{"n_layer": 16, "d_model": 384, "n_head": 12, "n_kv_head": 1, "head_dim": 32, "d_mlp": 1536, "vocab_size": 4096, "activation": "gelu", "norm": "layernorm", "norm_place": "pre", "norm_eps": 1e-05, "positions": "rope", "rope_base": 2470.0, "rope_fraction": 1.0, "qk_norm": false, "attn_scale": 0.177, "bias": "none", "tie_embeddings": true, "parallel_block": true, "extras": ["capped logits"], "init": "trunc", "init_std_qkv": 0.0185, "init_std_o": 0.0, "init_std_up": 0.0185, "init_std_down": 0.0, "optimizer": "soap_variant", "lr": 0.00562, "lr_mult_up": 0.939, "beta1": 0.95, "beta2": 0.98, "lr_head": 0.00837, "grad_clip": 0.5, "warmup_steps": 200, "schedule": "wsd", "decay_fraction": 0.689, "decay_shape": "pow", "final_lr_fraction": 0.0, "batch_tokens": 131072, "seq_len": 1024, "doc_mask": true, "train_tokens": 488800000, "steps": 3730, "dataset": "wikipedia_en"}
Each number is 128 + 32 x the weight over its row's rms, rounded and kept within 0 to 255. Layers, rows and columns count from 0. Numbers have three digits each. The size before them is the row's rms in percent of the matrix's.

# layer 4 MLP down, 384x1536, rms 0.168, rows 109-130, columns 128-255
098:149174104130133173165096142152145117146104123111179120123070106216109128136110148079135113136120160140094157050152081170131176133095156098101144127212124145072122091115118141128098117136134090121106225128171118095191073116134095148124139082136170182167131125169142094096129157092126104151137116134153131169133121133077136135142074100090129098178097179142182124102080126201103114128194
105:149153122097065177161084163138131139069163125122081168116120074093103128140131198066133134181152149151076115168139161104112131156078107167138132127130102155110149159166131121116133092072100119177165159174123060149166101096167123111134125094119125162091151135082106134110116119126124114100127158106156104097103099078163181097072139137115080168117095180164119131134130131184144135181123
102:128155132127163109154126096125108198127127138128138133155165157147163170094127134118107149198171127105145161120123133159089168117177131115106088146128132118145182085153161153070155133086130137096176153097196127060207060111122117157120151130080107168112100131113121170185126135144167136118084173215143115132125114157121052154173103122141105138088097075029073070167157151122096141168155
101:146110144130179142095144050073126130108212103115108179181110103164130131126157071191069050105155150148144118106172087120132133136057166093123080079141099101124105145098107113188177165135159105152114135085098075147159113156131148157176142108095152092083155119127096132115097123095117147131125156126152097150126118155139150113122095147121091132064161131107155133058138141140151145142132
095:201167114118146157165121135140141139093136109154184158141096122179130078180138143174098125185114065157148060128140112061131120112124129116099138170141105132192143132150125146213112152133163113103138142167093093123106092157127077127152084190135117090163102145191128103099110121126114147118150126129086090050067139141151149130163143130127144128120154128167114104106125107127101092114093
097:093123118144070142133092219110081137146075106090065104138122156153130170105126140093108117203132143127123147203085104220120098073184151123111097114119096125096177096090159125115164107112158102087142101089100152120095132095090151100138112139177112127067144092100104101071165083063078103105123110118159119097178112118144114160213158091133082120125124135114133097145174133073036112102144
096:123125106017094150154128217101129124096128158144132181097135123125138108118139158106156164097138071111148183186034143152153196102105073143157186118148083111160129108141148157193169113124108134105131135125130137130123111141108166165117135098132155100141066071123148136100132149162103170151165128140126105099121132131133176128142112143094117091160117135082122085135147197092121113131078
101:074123082145131146139138103137078103149081100142134138129170167105078154132156138171123108117167158093079126124103096157128146156148094103102146072121115210106114143126155100132135109137069177123119156124108163155044137077135065194134112097123158096159088093145107119097070083110148189176120140186150072118128134125123091117145112102097130194255115075156084134100154132096150168122198
096:149099139103111078119120118112104127077098129082140098182121105085151135177078175123153129133057090125135140138146137138156117130137130106176113115133121114120133119034154138228117151185168142093154105171137102127118145082149118109127096148185108096137169149162084087124142195144172129131150111098129181119094149143154133116127132090120086137128141094162085148170097104185180091116107
102:101084110120190103178088131124079119091017141140127167116118144225211133151090092183134083173131137158147160100106177151192143125136115136162116099090091108100144186141118130133117147165153103117116084128161145084185108102126122143117148122088188159122140111135122140147048113150116102190100114141081101056152092124140130081094151174097092162143143171141156085114142076143145115119123
103:190042147109112146182128143088190108163066134143149157125106069102110122092199112098208104129142094138156161114100109099133146128149090131110127154141139107105091109137186117153114106151131112201109091173118148101122160093183138133174116093163157086113135113151095086122100080108154080064152197132089107128152108095108130154107151086115191121153143103112135167098133089192149069084117
095:153121142165133088117106123122132089112116083104137179172140129123129134167042110161071128128128165119171041122126134133157170128061146101089160124149140115096162111142120103109097102039109154075108121138144079102122163128101120160097137169120198125086151186165121123089111170163108131134152058147111111129148127143079139182165109128135140125144109139150112119093098093107117104141069
102:109130084138159120055180190089168111106161146113113149122114127138124098069115163128118166120150180114111124134112112177181111200143147161219131130159185157109150065162141138086197087153087092100157136095163144072096129139171126122138105123173177118104103112189162195101085155141132107144113106178142139100154123073162146161091108105153156106108066132129112126126124148142117079130124
100:122154122139126138125107161090117161088163169124167103082093155107105113125118152183124151130084124137143143169132124100131171115117107102120209144094162096196163127148160095107157085160086069094136178182097100160117128184093088098146095088143173130098061083107145115111076053126141185116146095119144104175121125136176079143131151130106164094083151133153130069140122157169119109091127
103:153125168140121138109134133181070089149145148141121138126101098136198135154092127160145167145060196125112160124089112095175150137140079117124170132130130076115143203142114148053103152083166146153081107163078210149158122093118113081163086085220152131139152106107174088160156162122132152058102081138195108110097085096155149101139092115068098131131093073166139120154055121136120128127128
097:170120126092105081143112094120117180148130153132125082143072200114110131127127098173184197150104084085128124151160107090181122131165148142159175114078115158115101146136133064142132128179135155140059148082074118123114110133183094128146094134104108137129127110102182160086184114128145092115089171135126164135127153057094151169130117158148179118150128102202095130101155084133142106116180
101:120082157138148121179159152114140141056124197126181155175139141068148096145127154141099132122131095157049111075103110135167149163070160096104146123165129159117134146133176165133162164075091152157166146095085170138163163085146105133125182090132087154112122107120108117131153118096119153099108076127138114148126152148138114143149122141109143138168129079105111149161139156081143091133110
101:123122133190183141148157117102141142110136152107160178155068084115165103091138154136142143191111086170145166111107106062107150132106145106161124114180158196125109210130127130191103125098147126080065144104133154174127167095130079183071007168100096151122155084133143163124075146088166165061185151072138114117098119131111104134127123151145154101160143061115088088148158124128108093129145
102:132125104128158094099170137103156184107156125108154080122134109116030144186144186106162175158117127097180071130102139133159137107139139061143122171148076146095154183110117167120107048165103126137146064167166143147129117131082129065064076145079158165123078112157132076130088172135102079134045092123115116104095120088135134097134081138164146117109210126084126146090151143156152134172107
103:126126129088124134157148154158103171173057114138123113092187068088143127130163145110110164117125115115116095163137137085151128144163130096163058133113116112116074078132085171118185079104104105171121109157153129163126095159140133086103153165122191117126138137123103090141058095144143134195172121123161158131106153117085122151094161105125137117085107079135096200098105160175169208125123
099:088126107156174154132154104118106155091096093091034125118105097109132139116131144117180144192155139090062086115110071117101065177108087161096137092185104127141125152147120138139127136107134155187122109143119172149124107178135114173153065141117139151158141146159116134100130116161085152099161121086083071153105155140087119132146141126138098119151157106135116112170132148145083130090111
100:101064111179114090133168111128171179097148142090108085140140109103101156150097118170142143165154121127127118124152116132141095061115127112149055177121182179186076158026115143139132141110114099091156117084133072126120175132129167098078163070126111157118098111199120193116118116147140153170125151053089125141133135096127134038158151116168150133119137121135149146153058102176129154110157